Weights of a small GPT-style language model, trained from scratch on English Wikipedia.
Size: 14 layers, width 192, 6 heads of 32, MLP 768 tanh GELU, vocabulary 1222.
Architecture: LayerNorm before each block, learned and rotary positions.
Training: a variant of SOAP for these matrices, 157M tokens, 4877 steps.
Each number is 500 + 50 x the weight over its row's rms, rounded and kept within 0 to 999. Layers, rows and columns count from 0. Numbers have three digits each. The size before them is the row's rms in percent of the matrix's.

# layer 11 MLP down (transposed), 768x192, rms 0.051, rows 270-342, columns 96-191
093:537523588466389449510519557395445518387510506501476444449452497475476549502597534555445534475495468446523493538521503463432496576559473417399495599471497521493505445528455584599538490539504490478575558448503438504497432570524558478537518508523529502468488569527465534516447423535450548491
104:489483545546605455483461515468570481469484501545467537580505449593442462546578444463601485572494556487442589446521522472561557471432523504490556519523481445381470519564500499452515533557433621461502570625542482504607496538534493513488493426549528493538494487533477473481508396527519525424
101:466523478484432612462420553375510480492546474532488410488522548504481542507470539488434603515597565394478447487538498530590437516555464478525506601389569528439532597494511600512458540407507586579491560576467587547501570545550448506500507449494571503472545492470480486412524413489429533381
101:584469510504411376566509472452501487512534528533465506471443550476499582531589524411462569496466532488507519477484459425478557559519501418516558521424504599512474380585556486526557456502547463489519571485550564576457514451569497524456476525468518466495505465489492369499590480462522548495
103:471492500609529451508478467459520517429532504414524564526505448474447495414561493467513498558487524385427427521501561475488486491535498618566552509452536649508457518556512444521498471436445479477454504527555452561493391488580582518369485540497562486487519480516544525459541442499459480484
093:424545498449537498525555427512508490540585476555462508534562460514484383449522489553536453474459523555436600510408559531501514521468474523415537538532577465530488492507529516462526531528471471486400512527545549527489531528553540531640482624486614412435477361516444481540506413424488547464
095:612595490540548544575505527531391572490592544440465479464473598459423473569573553429558509556502501435444499501530497483426493518515440446485432426491452396502480559512461516511521564439435550534503528493575516544475501393495480501411523492546526480500558544494495444452524467342538483502
105:539507474472523420596508553425448560441504431487474547609530483447441544447539526492414547528566546513521421542498516603475508453489544443462562489478440447432511414450486504494441558593557517494595518434480626571489488502485536564494434555567557517465577462450545479501518438491500564477
093:420472498534465476491524493473416523448540516495419545551458492500591565565498437452473539546541443485414538488516412473537578427497481599435452438479438456497526587478511539504548488503516409510510522480506551458439445563441551520555530414456518620623506487463533458540503596581527547479
100:504529550561604477460524465477464527461438482543418464382616402514454532520650442480544457449498481524501479464567422489415506489469474452446460558496503455529460523617486436552522456482444525581477494478472516528539562503557494528467539492541476390436501535583598516440545573551464571570
107:501430525465416499532556610548553523489533469418490542485503536475478442350449493541492494584447586495499424578471508555487479469567449437523528543471487533457514460561471553404410476467598486488408501533502492505562406490462512559494421479480441548536485522452570360410436592441479549470
108:600491467635556444563430624477570495523560494558489558575539465601497490579503459478559519448535531444600490427461437483505513408460446487499600555451462573485464516502467580453467517535519574495454442390444397511543519542525514503491371547507480482530533462460469564453470474458550460463
093:551545491561555543525470456546551341496639396424492547512501563544473499445487480512448539537454581460405516507523465451433452440505547445512463482548479503489420542482498490468600522518525481484456517601448569379508487480466506501466388566488517533568477496576566420383486444428566570518
094:508545424489416398419555552569440543550518515527452500444449530551543488647523587498566420380418491531444593536484488513559558504547512471534596551506556537457456550532472515539507467531494454505562580526571573496499482556515470466533472513563486521499526485489525542505461496455580502459
103:559533549494507481506487491526527495468515531552552398571470512610492403463496561573488466496467551571510402613468503530512474524463437425552490449505592521498573590504397542543559523467501605506421569498485542478534489535595571540554524444466484496575553480476547554515473545593555501620
099:490659463560500510457493513456543574412534456525559435464546495537497499601561562493519482517618547507535541558536531493516540490478444431464476575497519519562437548565485455456448573475533536560555544521500417370498469491507584548511488489524519435539554490446494564560521466607458442476
104:463447475602539525471535507488452535452543500433515553542469396558469485540566588457521460529546499530555444493595402534463547434568449434465512501489521444499552449384508492564502456438530470539527477435458444521557588480500420446533433600413526551548499470385462526595585567430551497496
092:496546536594602530445529497513495593532523507506482486510363508376522477569510484552424471547500572443463578490449490529540529528545552513508592532517500595500500558501473449498474415475554482479369437396428538572457516573543465436429507506429521569551526598405554484551457511546588441521
096:474388564547541473459550488478489477582540530460520504537484431512543539554522558521537525511490493517492508603480478420469511563504516529444479443530531506460564490436565553462522462432526508480608512524464461537514557483567492541514636567543598463429493530542518511548573446498540424381
098:405503585464490489464475579404347491469558464480491471500497462489491534580447529451392537473507464461532564559507505450530443405488478513528523561431435536554476503476526474574539474562408573439480454471440458536449562432540511551473465559536500505566498463592374482537540552480484444499
101:517523502450522449450566500578495497603573568471557486470587518469455440491612421528505463430460509553534541557476488547452521524459520566498384439461518592485483463426465559432452456461510427502588537491499585513498534493458493579461525551495492497461504543429457510483470556443468485517
094:436548464502431492474422522463585472561525442489481371490454507518558501380571460523573553500471497549543544451489585522475578411473520498571549499640462546534509420447491493413471485479514571494500611507540491426530493487512580458555474493495454465435514487557473460450491490635537548482
096:546464447526561495452492505432535504426516523615563449566477515455436491442502592496427518537555464522385422487425490452461491460583521407571472519501462491486517560476497501502527459389567473475494476571425512399494451537556551605515475511501491614520509463499521543556483559477432445483
091:507475452483464500463503437478520551441525526412465520523589518499516389431509488474465637350573608538546514551474490497496529492518435461401459519497518515480541500461461478590577540504410508468537393575440425480508473477588544500595568506477546577454498498401493497459401534536537516521
102:558408565479422527480554556394534495409388459483515684501500585545501499537561456543522547548491562540468540565497537563473477568517505502589552507391477482506541535528466427545487384486526462559475541438589537501549439455527479449465418542567536498459540551523478431481388553541564500531
096:535531481558510524473444549579412536472539480530420467420564504493585427505503579510536497488505415523458434441521539458518450541423481494502523559514472588401542408530554518635517461561543546595424443584487412464566569558528489510532448511461565448532484529452572498475452434525481425431
101:518479464536464441468512482522445470483496523458513625567511436487556540330475428529484484408566520461485549451485534558539461532468500540493569529538486539486450547544472594524495486520426395518525489501444514587521552492524514553462468454434461495442439523609410412476379445391408579520
103:518508478514407571482553518476529542477499516548537486439572470490563488454556519442526499410424487474511514554486481574495535553559495499434490587451501558459496491518490428518599510539481433579525490516553508462462534467516380424505548476571492513479437496467515551466533452528516507506
100:508442458536483492542552564494426603514521356579570544406535502539469459464430503488471492468444516429480483559530501485454452509479491451504431546413548511450617443452536539569501535557472522511575581441544517511511425553592492473519510552496529522654475507527534515488553526487436506531
095:499375471581483467534534427560505495495579489354571536523442452547563556441536406544415429541457540492513443371557559549486515543464542490543475449494485487527508468490487523447541543502536549466526624577471523500503549393460463400501375553525499584515547419496456588519514444455501491489
099:458506563545452536514496461574497486485633471457566391458512474458554510608469471566458506461485535510475568532432440503501507388412532555493449602485478626510530542563543465417487497611528475431525435441585456495554446552513627531403526455548525393501478505541480516574507489496553476465
104:496394540454555625639528506495462468473489433523472409425595586615549523526512581465520520418524416449566550504403481475479507517568472528564508474479542542560497497379507453513516528514502551486469484483524478599449517581525485453510484589516419429494491462430546452506497449533583500478
095:551510390512571479430460506570471527549482574474513478526514448517374501463632536525442466509468474578450442527536507456510555494484546532464512500479464460435441471530607470507525473616520533607591484517413497469448439572538511438523523431482461474597500529540495578584523489516536500608
119:581473647540477586503518547509475486513500511519490423498502457516503594636556535482474497503528503501463501490488542475483488424477440400532463622501500477503540463562516502454437530472478477541441510498419485529569472531500404468511478507430580527504545531532554399551548465489430387513
097:520455528504456575526579418616535539534457539508452360507519487586449479381423639396481517464494479524535561503438451487441537544551449538551526531447456502502574459556538528418460556478519553489571481499469482562474472583536421521543543463558477539505398485457471533553489506504439506365
100:509532503495481445402496496514520485513599536482504541471450508500463469588561555514528428479541496562542568535479473525543508570557558495464437512456454476497539471506599542401488485477571393541458548547508574566475432526513552510512510485487406482447459531513514492395560487508468443483
109:420500568503439541526546540480515514470602444449439563577599430536571478375584568560548481503486503477506569403447545530525517465447498522648525407506547511545536424455426625436460496433553418512445435546480447557491496520478414546503570507508489517479591472517566496489561462490507552595
110:441535506484537534600452426468531490500585472432477517471509559590536501583480528442490476537604511446495438566464511527435555506545485482430603490477504521513562607469508488498452535539464514571537466571466493502440597572520570573479527529478524538403473463508466539459462409564441494496
100:529454490469555503428567495472523526448492598419523580463432485457482542473458436440531488493465394527446512523511450565515628496570556560488565439459484474493489505551585427466555472560520521466485542550505466553462486547502487494555403534494429384637442490490531544471385473512430475546
104:512547484487432496502513558515489469605566524513500464538388423481525539410462440397430453506579445480488448608512515582506499411411567570576486458409510495452486431541548608518505542543488543411509527459485546488517515447551498555472479554465481520476501529498543545505498514549479474452
095:456435473531555536543454570513535468454422527496464494525454489498568459572469532480529450492473519492515451535516590558440485436571512552446386475464544482482569546524566499537465402474456536446531541490484552503460551510406614497520579422489508489570471525457480558603507392510497468467
089:430497588478494533584487535423460540566447435429413553490465549473565429607468469507593461469498454469516461498535481508441506577526512598495419580444432531511527470455544524485595484566484474506493590489470440487532470498382565507605466616456482511511527431485562494517436509423533525499
096:557571522493523476470430465523460429426545505526479531442480498494440548369512473522438464489489532521514492579520494428495500578541460458498488505520482559526470526456505485451485476571460503601456466453540507471450388486501570599428545490525532624468427480543564484459547500546497575581
096:501435577580418610495529564473483536571538530523486450494563527459487495414433526520519505503495538566512478473493466497482494476516499508514508418629476514417588474526522511464522481493331524558546451486519545449433619476517518485508465495520393344463427401485499521542477456403570508462
095:542512515402483461517535431479466473519437421551396554449417523456440469453603522523557412539466482502552554473464515444489428584534432595543458426572558538462432521548467430517468477538443480395451446450438390390534517490518492553523514501541460470475518592430563411435483543493388510508
098:505583470565433513466585514528493547510452541481508518456542575536570557464464528449495510492552540582508486456516495447564539494468432379475515469415399512460506548534579539488470531625533474489492509606538428490458567464500541512455469407546520472545509473430489547472435516467493398507
095:538512527627533506461553462536538406539457544460500402519438476473497565674487513518536508525447505526497491421449489512605507560426512506525515550545525483550405497389450451474494518522495560456446507461426594413474515503463533365434457489459527514561478438537519441549450564468465538567
102:471542418530577589489576493482474507437514523446545500505506501580529368432493483406409515433481561397527411556511494574553489459575552531566533512532447523406502508532551564450487548490547512505520509517518470490427533498551540520622553442526469478503443520568519460499482417435574496439
101:467621526560461581492546564579533513552506540495526490567483623546465512499419388540476545539409458516575501418478424473429610464528447433455398522427456602478572532392457555536512547551532542500532588463460535489430496552557544497469489472504550560435545614491480560546493444462478457537
102:524478470463553432436506478376533504443443491580471493505477490574526481537470394541508464548489472409470513489528502433553472528531444540543501471475531576570571499573510466447508499533506573483548490450376502512550537400546499527493559430457476505386503483548499496577482515529562477439
107:494546548438490496493516479533477544540490511338530478471392525607503497505502413468483496454572553523453509528529461582404482391543422503485535587503553519448542479526434506517519373476481483547585566515464587445477434531483485438483524467619451523415624469493537450561420524508465514495
100:550489449584404468438558519438545612458572455497571453455565545513426438498479443522496465443427423530556495504494544500516407497533409543535461539548458528515495516535597528503524572577514539469503477580535535508506502496548405590450484439613544517477442386447521512516577463552487622559
101:551511587469466527443560513595484471465484486523463619490452604429513523425388538579424529494480550504497503519545501541530513597507469480435385541507512471497431530523519487468385451467566440479519467425447544594582601564492519544417464442429526486464551555512515543544593523455567512493
106:562526412547539423565468495459486536461508562475515466498553588514542494449472489552401510478478490517529471420395463493580537538531533524458514402425455462507588482458546490467507415497491575569459478539492443436521540537516515510481496633562515525481560494596557553553430563577411536521
097:447431433468577505457501569508493555531458553553439379539415527502342476652605547493477461457555595562572457512521534516422483458465516486435564508499540532509577543603469444498507519607501484490527521516519518451443601469496522522479505408427543448498497464471473495486522429494499441491
089:522448536569593508551436456587439592542466514552541451500479478565501488482497476593481527558481569397556543516460476561513598635601506515476510487467469456495463478393537530511561422498480498473460517466544412495518419525504473557564469535490526471452545498522487555492585507438495616458
102:474520523387518598509552528554425531553483592510501462535483513405557552507580489495566487547518493567460493507461557588487514478586451487528543449562533513455518516495522457454452486497522437503485478385520441557556480538538522424532514520549508527456529524483514456575457516568453459530
102:454429530514429486495496505528601626542534479522544433465487481501552525527521452431562590507453477442525524480462520447446500554555448536560524474461591568538564433544468473491450539552465492549470560527523454536521478545511517492512383493418471552440507472424498494537450593471547475511
101:540557484494559503505561572547493500524503454488421634472550530501453479525445430562487567482495574441639526547431449398555469558501470446566561616512499469529529544418491472557521502463498437492468560426470579443430531450470556554433461526560456496537540475506521561470505627398507467448
104:458431454481412527366493495563530516478443486517537491523494578475456421525493497498398429574489551554541439527490490490513523450446546550499506537513547488493472606378429525487438507562545456603575494516520477511518452539455467452457563520515568505472479571483567506523452525457461472531
102:511485473431477434539506527482513512447496424494414483414426463464567596504506461527574547474518446563495425484556518412472569523485437514421521554548473483481513510530598543518490545570399486535460477599515450510436546440536532457565478573448502517432488498562571509453573566481507435583
093:531599448561497474498520471457504580487508476539458444479546529559630481442423436542545485489603485488470513444473536448450566478525380507606488539526499479481520612557443559596468430495496538506445544446543506516515517516552502524549497527465429484565429618505466482525577568508568475452
097:457458568444432510520459526450448497403466508505511445451662470562527474471592460551457468492482542533404497505512452610597526516512603563493567488472458442524536580490520466460421555501477486578459523484561468526493550546440469553575500460459540474458485537523457526508478483419456455511
103:542482524558421505504580520528497515403497486434507566482499450477578479428562463383548531448475477475539533384492577508482460537434531489452600457494456525478450543467465468549586470608459415450470466499524440584444478476470519499459422484427549435481484579502487550480498524517510546446
096:491547516504512513460550498541550430517452501504530526546532422493533398435551476419588413506510484503396493495521589544422458595430437467494479408536511585415542515554498516417449537477500526543551530578390510501555484421506576463460515550526457460504488511472550521549435479521430511530
098:469520476544437509552580527603496419530485601520405486567493539495526447475495490548494468498440522599541481518529486515411406387581479440472561541466591493410503510491507528514467533506514524433491569517552653590472446453560467492432510411472498447522517547537386437494485506452398385424
106:562482498520572434526579438494524411461483489502456584491540446431567500698501484470550500491515468472467477479541549497581400402536579529481517491446463533553461463558555483601513512565533388520540441499506486414486453415461482474479433536486453567478484546541449426449433526413431504554
095:637493463490626558469482422587518547510485558552482410486501534528450462462498511501569525467417446496586545482456522511495449436513547488621555426525453496453522469492557496438500540502517442507500555454432482511426484488553480484579560569463430544561619456587441495485519509549539528495
101:411486594448398561537556541407567440507497485541584324495519491501448497509559486515502405464480472488499394516508441491499546516518609557486506463431492521461520513582524409487413439501513439459478555458608489517477502408548491569551530523547534444510489493395544548482515540459442445530
098:542480533525480478498450501486448556573492509484571530491480448552497535513408487563434481505500529414567517466410484458471447458517422485409536588483455512501457467595552600554447474558442510387479524522529523450573457419538597510452447507490544650408525565530462483606563537507515534484
111:395461542476425460537456484515541554584483593540499429482436459540484562589498504453469503531492443523469464485478515418491574520451502496536553493494505535560540455508547543502452503365549493366628437581474439389404599484517368538435490511505570493496527457441492489454574530469441549579
101:365481450535422497552615418587531530467372559436598551520555639498471572420536508477463475461465594491550506481490513441511515525533534553559481568500463535631475496478525409461480552462482526428493463502454469453532465409509512504496493465491554487506502573493517601494451427525443549571
095:481591551502447472433462539439501509526517446487504502484487420582470419376488483561606482444538498517557454553620496482464482515449468512574522505572507609552494475542507501492535366442494504632462495413501494540440534568513549454486457568441549401522484496510501556572586428559476504536
# layer 11 MLP up, 768x192, rms 0.051, rows 271-342, columns 96-191
108:543501492515486550491576448552522596442424503424511532404464488511500510462499511472504584419541518528559459490497527425454469482449606462557509442390503519512485441525477452561493512480560509443446470506493493416525490440453464412541424595516542445495496533542401375510575567542495505433
096:473497558485479474540461470552556521628542580418429596524508433495500525440513410469465549581428515482398494599528515485495553465507561523530409500584506527436580444510486431474545474465505466463536476444511415466545421487387505536461515487510555458583460465494541497425488480426466471458
098:498511475481555591490473584500553495508489472586524546510520528458528525472415525510477539469564452542500553536483566492563445447594484546534521523507528371552545638469493535490505571566508618539478448539497520505548595573406551511519563492582430571494522539577456521508453504609524443430
100:490483485399443436464421534407552395477509601549430504478492486596434472521426475384444539479486399571522416520498475408449452531523547479541482477464550444472564466498552476478483451496496529550450454502467465445510463583459573494509478517542554541462479530446444470447507424565515550457
094:526454482530423559444451480540452438485455532533517545390460482498445566542410476465474507376468458411420445569549510496549535560489436536569509482477506510531545553473558495529517502437534524526459496611525420528459461407531508542362476452464500454425536470514505433554458566499511499458
102:543503440502466504497570542573615465472457565443578506565581465486491542460489508484453600506492486534475603495478514477527496532544515483461513448578430507537544567494511534508548556490592500562546539624521517592484509473570468522566526496550533585485507477418485527545489493446487567643
097:478494451592542539416562409425427499600549399537529461488503533556479379568512527560484439521481556521531508500486419543564468610498479568524425538475513556536507481490534479586466631498431491578448526494495493492500522473536465433510502479475471556607517484486558460441516497500465544451
097:500451547489522602442437473518604543568500541556585438348530506472528512434435537464517478444437519489439427453486456517391562554510520484588530520475528589426492556515475565426555491514442538595398420560556458457578541417526396450452464512441453424443569473596481428469517475392526514456
108:480498519518510501453435509497579499591503500567439499514514545578451508519531483588603469463507542491474523464450533499530495586484552437463463481401590540486424523447456478462463499508513582498523446549545534576592520508424458521478530496482526537520362495501542475488539550591472516532
101:507547492500498558479503425542487540526501553433546515554482595507440569456489510552512526485517533485548536497507554420543427447579443495494527609496479494410413562503464571567571450486566498566594465525500492484545511444456453477534532394402526551456596549482504442510519469572507537553
102:516490585535535614478484494474486530531552411491496588480485547477497457476564513545462508542555466562443465584585520569449544573511554561499524485549481611553565517517455494511481496518543516443542465524500499388527450466537510553521556442422518513496554523534542409447560468576447503498
099:446519495529517448470515555514495569468428570549548475514498514491536486466544467508536473433562434559444528465528564416521448471498515559519461458455580552532490485549565516466484470479578531565423435434490495515537535500576507526460495485598492505430600493436591628531503503509400508430
088:513484540520391519453525407439555518464481508461492478561554482518478516525494522490476485549613415444519418594582435459490372528496520494503457487468501525593539487482527545393451533501505502545520471574495444530506565497488385489564452505532398513501407441518510457463513414395546476537
097:504532523485514417559557566603459440447585495457497569354590454451539578487515466547487446481496459464454538460493465528436441492595550562471522466465523459504501360493502491479474449497583499461497522545506423543473528441508475500429444476544504513507449478446517554502449471545493538539
109:380513462494487437471405415461473438485491498549488478481512561532504512518501450447474401371539405390531525479483495495483490471451497515493521561394498479489511508432459434428453519490469474418444468525465455506377461473428445482436442483510505459572527366449466500482481480474413498462
101:447451527477517524518547509490503444528476372464481476522453524455565462499444488575421554489508510573463454403441490493667535587479506554449488505567494435462492543437561569558507526567558576586519508635525486488402426573525512430476503574448427506499512530486581455477460453523567528423
095:504542479500446530552487463502537501504413434447517428480556530510487456570438512519559488454481433449535403452524384474560533443536492571505431452389539413478561439486564482595474593462493443555524496416513480511503489491394544516470523503432482464410472559559558422499491487477419576583
098:613501482477581447538469502498505443458447484476507517519556545476495490502448468599546516526457426529443514574426499516461476549513466453504486477545497439581391526530540570498522478484572547539565624638543495437510491457479571555604575506452448468523454473485486531426447558429558563510
098:484509406467465529580572507515513450553463506535511464546522522555478498552445432419592494466463520514532474424578489479455450592525398406489472463509415393542477462487541407410474619462637516562525502547430502456447505530505537532465484495506502540497633510384564508423553528511499512519
096:369529587595430504578460565546540486470540551467539498488434535512553457430442497499468437515539514436421538481446530495498543445525464474523529564430423442446442521557528456477492640503467524443453481495484521508577443515417544497427451513533446596430467526445527442518560506557467453588
096:559456568517566473574502511459461484536551509511412442462501439429447451502453474497457444546504535435518582416541461532620543533458520469463453431477568457533546585491504553483619460408516454461480451437474578549553463446428437525442479456451527539407423469441536498570575514555431540586
103:470556514511475526473465495450484443553417477456511517501496434520528512550453473572588601461484487501515615533577524485562536478452490549567533406476506504577532458461530452534425600493445465455632557554544437565555485484495434461457532444523428520542569469491483532556477530590542414477
096:476507456532555427388471506556524514612498551418552526490514601489532485482508508549549651464553528482439489520481550525542469497561535483491508524502614479544537535573531560521539549525466458488516453564531503617487465442444439544485576553500511491516461430468593441561514573501497510495
104:383406456477433508444457513518423512529533494561495463427620414588480484409564499465486506466553448530481491442474459462511562491476396550567437473556518541463437445424512572533571528451511470534603471504434511554552494426629513476497535474433457503544488487458530478626522569565477424556
099:419528550632495466513440470476424485530458472512566559405534513476547477555538510592466458515519532497632498458496475517480423531466445400428472482574434501581497485531511473502435487510562542536565485471558581511477553488450462617408465514559565457594547495507522477471527530485488607552
104:575553496516586475536487481395572537412481409567555448489495400605479461570550427554446480558472438477540450461595448521546619475469466468532463461539472465460515554549524495443470533435504544482533510502518572605479475476512479456459562484542512480465578445462547495538485559438501513473
099:632531527425493462550566478534486500515489448483462492425526523357467549502517436459537510437452413493454446490438472498546609460541581533533531395448438532479545484529503560548541492550516540562479500550478496463485469580430469479497501532550509471481548489529489436534566471461467490535
097:540533554462495479439572481416530426488553399487460511539549463465595429554507465504491481447534583540497494446539556499548376480545516517517403512601548460549476538516429534542548468506489539468456483462462497465503511529468555545427449542481396525401498497466499459459552550452531495493
093:547537539434486570528512536452476427555379497580548489464514624469465432462391526514550464601523457566568401511424539460493504441457533542501535517495486509490544599561484530521417420547489406563408397482451453517499438551498435557520504494508478417473584461509589441460546569446448419548
102:581533635513479601490440635461456454485528498483547436464508434570469604613479369430541519467517436509423544450470538434448511447401506511534528531442433558470481549595547523553464512599542598487465469491497509501504465427487490558484556494515480535592481554483472522578521464510549555483
100:498480592530568579602524463441466476413605509450609566444539488541450513524526467547435440372502487507493437547424497509391473510506481583545556498492514571513482491523478497524444498475478446602465414496508448484501610583509471489459548472404472513552500473580551404475441541515533459446
098:497470568415502514506516577459446519436448468463473457515534565523431472458511527541526545485517534493480511425554492392584483502476475418557622470514470563494380438555564492547405465545561554516429424558558478477498412455565580556547435493476490414417375519441501377410528493448513531525
106:548465611536483510580528460482473441477506462477536445544543526499493523452510474499427500505372553406472405490470450445509546504449464419550553656521479422513449547628539534518619447478540504553515431542516531483469521587499490454532455488501462534463525578460534450521550563335476544578
094:549506471583631479463564457510467485556531540626452492537508521468516397528534504548500593512441515455492529521478474509441484561490500559547503466513463432376471547414493441415435473412517505458467510545442520440471453485467597411403475484428487561505529450491488436464515444457561392501
097:464538536400533549451489520475474598502451480639570445513550509465518545495457502557559537485446557507594475527481458527605461461500515482497541490566464487385430429426384598552507471482497486453489410532504384459494423461527494538503486489432510521438518549514489504615442573432548519507
099:545501461500534517433423461484434482481416538407465460482505387507492499489409465560508520527502461547517410502591471414527538468511534467423477573577488575545450631556468569505434523431474405485489528456448550466512461485520538500422491481506434449415478550531507512490486572499536438425
102:492481475497576493457472516482536497569461504625507513575399443540412417425534519480427481469563456570470552487581508569548487519421538563498557485449438415480392530504504551531467568498538513452416450538442518457622469478445504458493508532470568506475534583530595409515488501463488536559
104:438579566554517474482481498482455496586416534448445497474533539496498523478498514481520518467392464499546547592494456460557432548523419533437442475499575428553513436397587499508484468468537567492483584530416531508563463485470485451563533492466664474522476486389507539477463469499528587460
104:430504504430542500532540495537462464624588524494567509476482442377430505494541453503456422521492432481405560460520488479526454621456545630548513539447520466508443524451433501480477583486538492525522442559515572485511543483524533525525471567561466504576481563544468543540491580451439555605
097:476517487517460526506512588452493563523445489507550527406434507555507573583431502436508444526504467573430651467477450529492469466531532501540463468495553574599500481463577550502537591412576463498428474503499523543495464524499434560514525531512492466492539436476511547515461516482432558464
093:544588486519483555563426414534517463470415596520507456497541557519493456535557523501500523529429435447432525489427556516455508430558432489529516532475523513495459494473476417497439457454601517447399472477525518487540514531524520482400394505430534563531458522490518473503527522556495445536
093:513526534510441541436569572523561448613503549621477451457587558498530541382472536524578480452519474519506545574437525448469528533532420472485497548498471470524504523530491553558515537478583515456591496490549523583452551515515522486561527460408552524423473451548556526518458626450501473615
096:546475496479537540447364537425485447448505490488570500521511387453504524542484520595522460464593428458431436488510521563547528469432498551483527530505512578563449468477517494581435498615547544459429462484487532515511576548550424389459461465477413544530397553449512529629479531505548431375
102:608479482579518481478492575549488495435520462441591551498481464422565514520542528461463471493552441445414542437508455529518409490530426429488444494390459410476470503444402519492448387495527424499530496539429452427461483524533364477425439454418529458574526439439502522422524471478484418423
092:416528511605468494475574461568495410546522487567462514557526392501569468489568437601410559526387530449454544474486483526486494615507552450514484526511518467471514490504434511459473517473539553489474473494486491542546512472471494521495508447478491477386501490481499489439429345438523534488
100:572517546493526556473397576399546531470550418549477449429526541489570483505469537410537392445543498467407482460475520447421490328545467499554459477486526491466548584529550489496456469489542447553529547489565513419533517476485597507532550586452538443516405506540513533537563473502451467467
105:486521512473568435452576388564534519504364520483512535522496517508459466456504494554470459598560583439497565424567533507514482482560505453491581547586459526478549508562472484468511588569561538591524521466421533458519530447458481508491509532494493478437513548556447488447474511514538565600
102:502484541543468525495480533470515463496457476545498575460625436502521505492453541500491526460552528467458466488504543503473526562592526368497468487478532497543534528561538487531544472573530485597499499484491519509490488464484444534528510432430491443544472461474516466535592467505633617478
093:529530592502539540517600546465533552508454421451573545505567625489454477496483516449484584495595508476519443532518513523482523526386540495414454488600535445439546514490533375529463498469483525463487465532456467466430527462473520459401461440460564472520462476447504529492539500436521533441
104:465549530485458531550439512388510462485590524492491531485474585578533540539566458498507506430527446444467524481508549555592488497484539487546473502421438464485461480485463517494539510536549425500536428519521590476558526447463547503410433493550506440428462408480573471541545468568498502436
103:530522501404492431581505459444462460606387448445518462555479506432494552474480436540508528486558530457457517563500536487451582524514520483475560473513471498524547576481565595522526442496444493457490508502555500559530486474510536578492487579505527562439474565454527537528428392485468421471
098:498517479556413484545490439581557447522598545511482415471521487542418490489528412508516475555546410508521457592470446550542482509449660529483522513488497554578461495504535505492514515555495538482431524548582466483533455495484582517424426407498564441635476444453526506554563465493467547521
102:538460459577512478562514472427465434487441479555570454529484552496526491507428500539476531482576534457476419559539444524526391552533487502432480548474514593462534528568498455543519522458492470483572577566472629394435465489524555521428329558411454498483496479441466481487614499496492576461
106:463534490426498465673433499446491436501445549483498440555531508502493515511464517472561493511542553529469508545499437464483413546564492477502566471502583562421582562468480465465519524469456490537507497480517512483483482501447418557375489503517497418571518593513422515538493488493468481487
100:502466435492474498484538442442505522531432432437528502478405515538557503552428509569574513420601438466481579503572497439483455579550467455558491549553519462520505456403405460480461582474450544574588552574462544359473482477467552510432571491502468577532483590567448483488466447531587477503
097:487383466434432433463497487454516382376584599506561493575548475496532484434518471511415527507444556520474543477489438452529570489547467473466496504568452452459565535490427421527542528549437527499521524554479509521447520529523549577438473480383471398465513454570473450491512590550544581471
100:499529521526502537545478455481449483495491481476535494536446577484480516475531506541547578554487463557422536576520465427507584541472606437487520393522541482574544511551488474592497564547473591479497447507513462499491563458542541587522497580493602499491541423607530501472468487569507593411
102:499421530518425511507516473481413493562514539464481440512500503546560511395470551453522430564537471487412521513518432440534518434583473632525572488511502425412499536495438586506498472398494551654419337509452457545473463451503527399497432539449530538435543460542497494512592494430430474504
099:485569589481526465562503528407513466497491505577542501528527466554499536533486507527517498521601518504481460551469506593552471523476576561546488505480547493505540525433537467456537548498514580543539417506429515435446520579505467400462564607479535564535560539555524470566417508441483536386
107:490489528548520557516407554463519483502505494548545657535501446583487416534506521536494644512514534532513528507502493579527485443431453568544504538556512463551509545380456533447456605518503569518524433512506548470587506507452521503424411441477514572565457414539497476387465391515499523539
090:451522484457538545558512511544445460493517530432594485456532480519437472451539410425447505449444467624486573602493501531545486529458541509450576538484480484481471414481511477439580509561519531421525519504468611500518540415490465552438557529611561501531544533590557461496502438501501542482
098:587517532576481476475536443580436511413572451455452493518485461473505425523518512464567493473613492576578493520417539404520466506490394424478496477479535508579498464514477521492494506496599504545515530482484492487533411490508611428484561532519499425550534441388480463520532540552621511543
099:451505441392379497512551464453514516408527500523394523469493513470486485495531500566512520457479491384470527497544462491570526450540504438455432463542428476511445490505511562585433491472526357537609555525461546541471463473548476560480444611515514527480478502407511488594570562456370539422
102:511567470465632421576503470507484480556517486460490554411576453570569472525492472505407472490472567500460543480488577541548490448537532529464526507523434534447559670498511478442487424458541483536551411511501448491527485535472432555555525523539540446531553531496507543513496427537501530470
096:516485539554449494619467508500520391373524450459539453503560598595526511387483429436554476396454402547536469549497562502434471535585552510483477595559486511527535457569531481493467495531542514508481523475524470536460420535507498530529458546574522432470506483520516486432509455498465504520
111:464417486464461494513449471491493513460448552457431497513524555425521421494491513418555570467377449453438584443479510393461525502542405502469498408492585517490411488513516531431473569545586493539564549432545454561479475459570435496424490443444467454473489534466546387477489503467497476514
108:486552546531610510479548373480498452571496551449594431567486504547378438561504507493469542413499413431581534411474436485460467504497525413618509491519456505485478562498580487471523522541548559591522595549484517467426488526580537520510495539470469535539530461504531547468545481486518598504
103:540474421568585529468469448657507546509494394490471455520520480516493572459418426530541552554473516505477544418461540521497519547400505516431448535606592520471473526492445587517566500516402549590598508545470529459425483569587492511479519446427482565434576519443557523470434552486436565422
101:391493551519447542544490526509555438477470432522444467569526473462506489485474463423462584481514492565410479546448502554509514435464539542455574424351566479527543534535402512468479521500546485488503438570520576507546557457437493540592540429464476484499602379499470486572423370545580467483
099:469501558514573589528452420461496519539484518535555381472479622464476497418446542490544510477516521460498577532586466533531429528538555518506482450496544551516560456416442527553521472537522446433448572464590515426426560390504461450461490515490418520507512554497502583505496622440382503508
093:506513545508441399500489392474496521492550435570418466484535506493490565489562506597519527403454477454441570439542472478442511534512492441452456430418512433431596467422487512551437503495452493428527501553547492500503576445553510499457435560525518494490523624530480445589369504484387551495
093:498514621458464528552458493492525490626466513514444436451500492496565519493496589519449507550562486447528510453609529482514443483544508435524507530389506505556470483524516566546569489499502503530475582570582524542461527596560484494563522448446476524507442553496548532477414504524513364607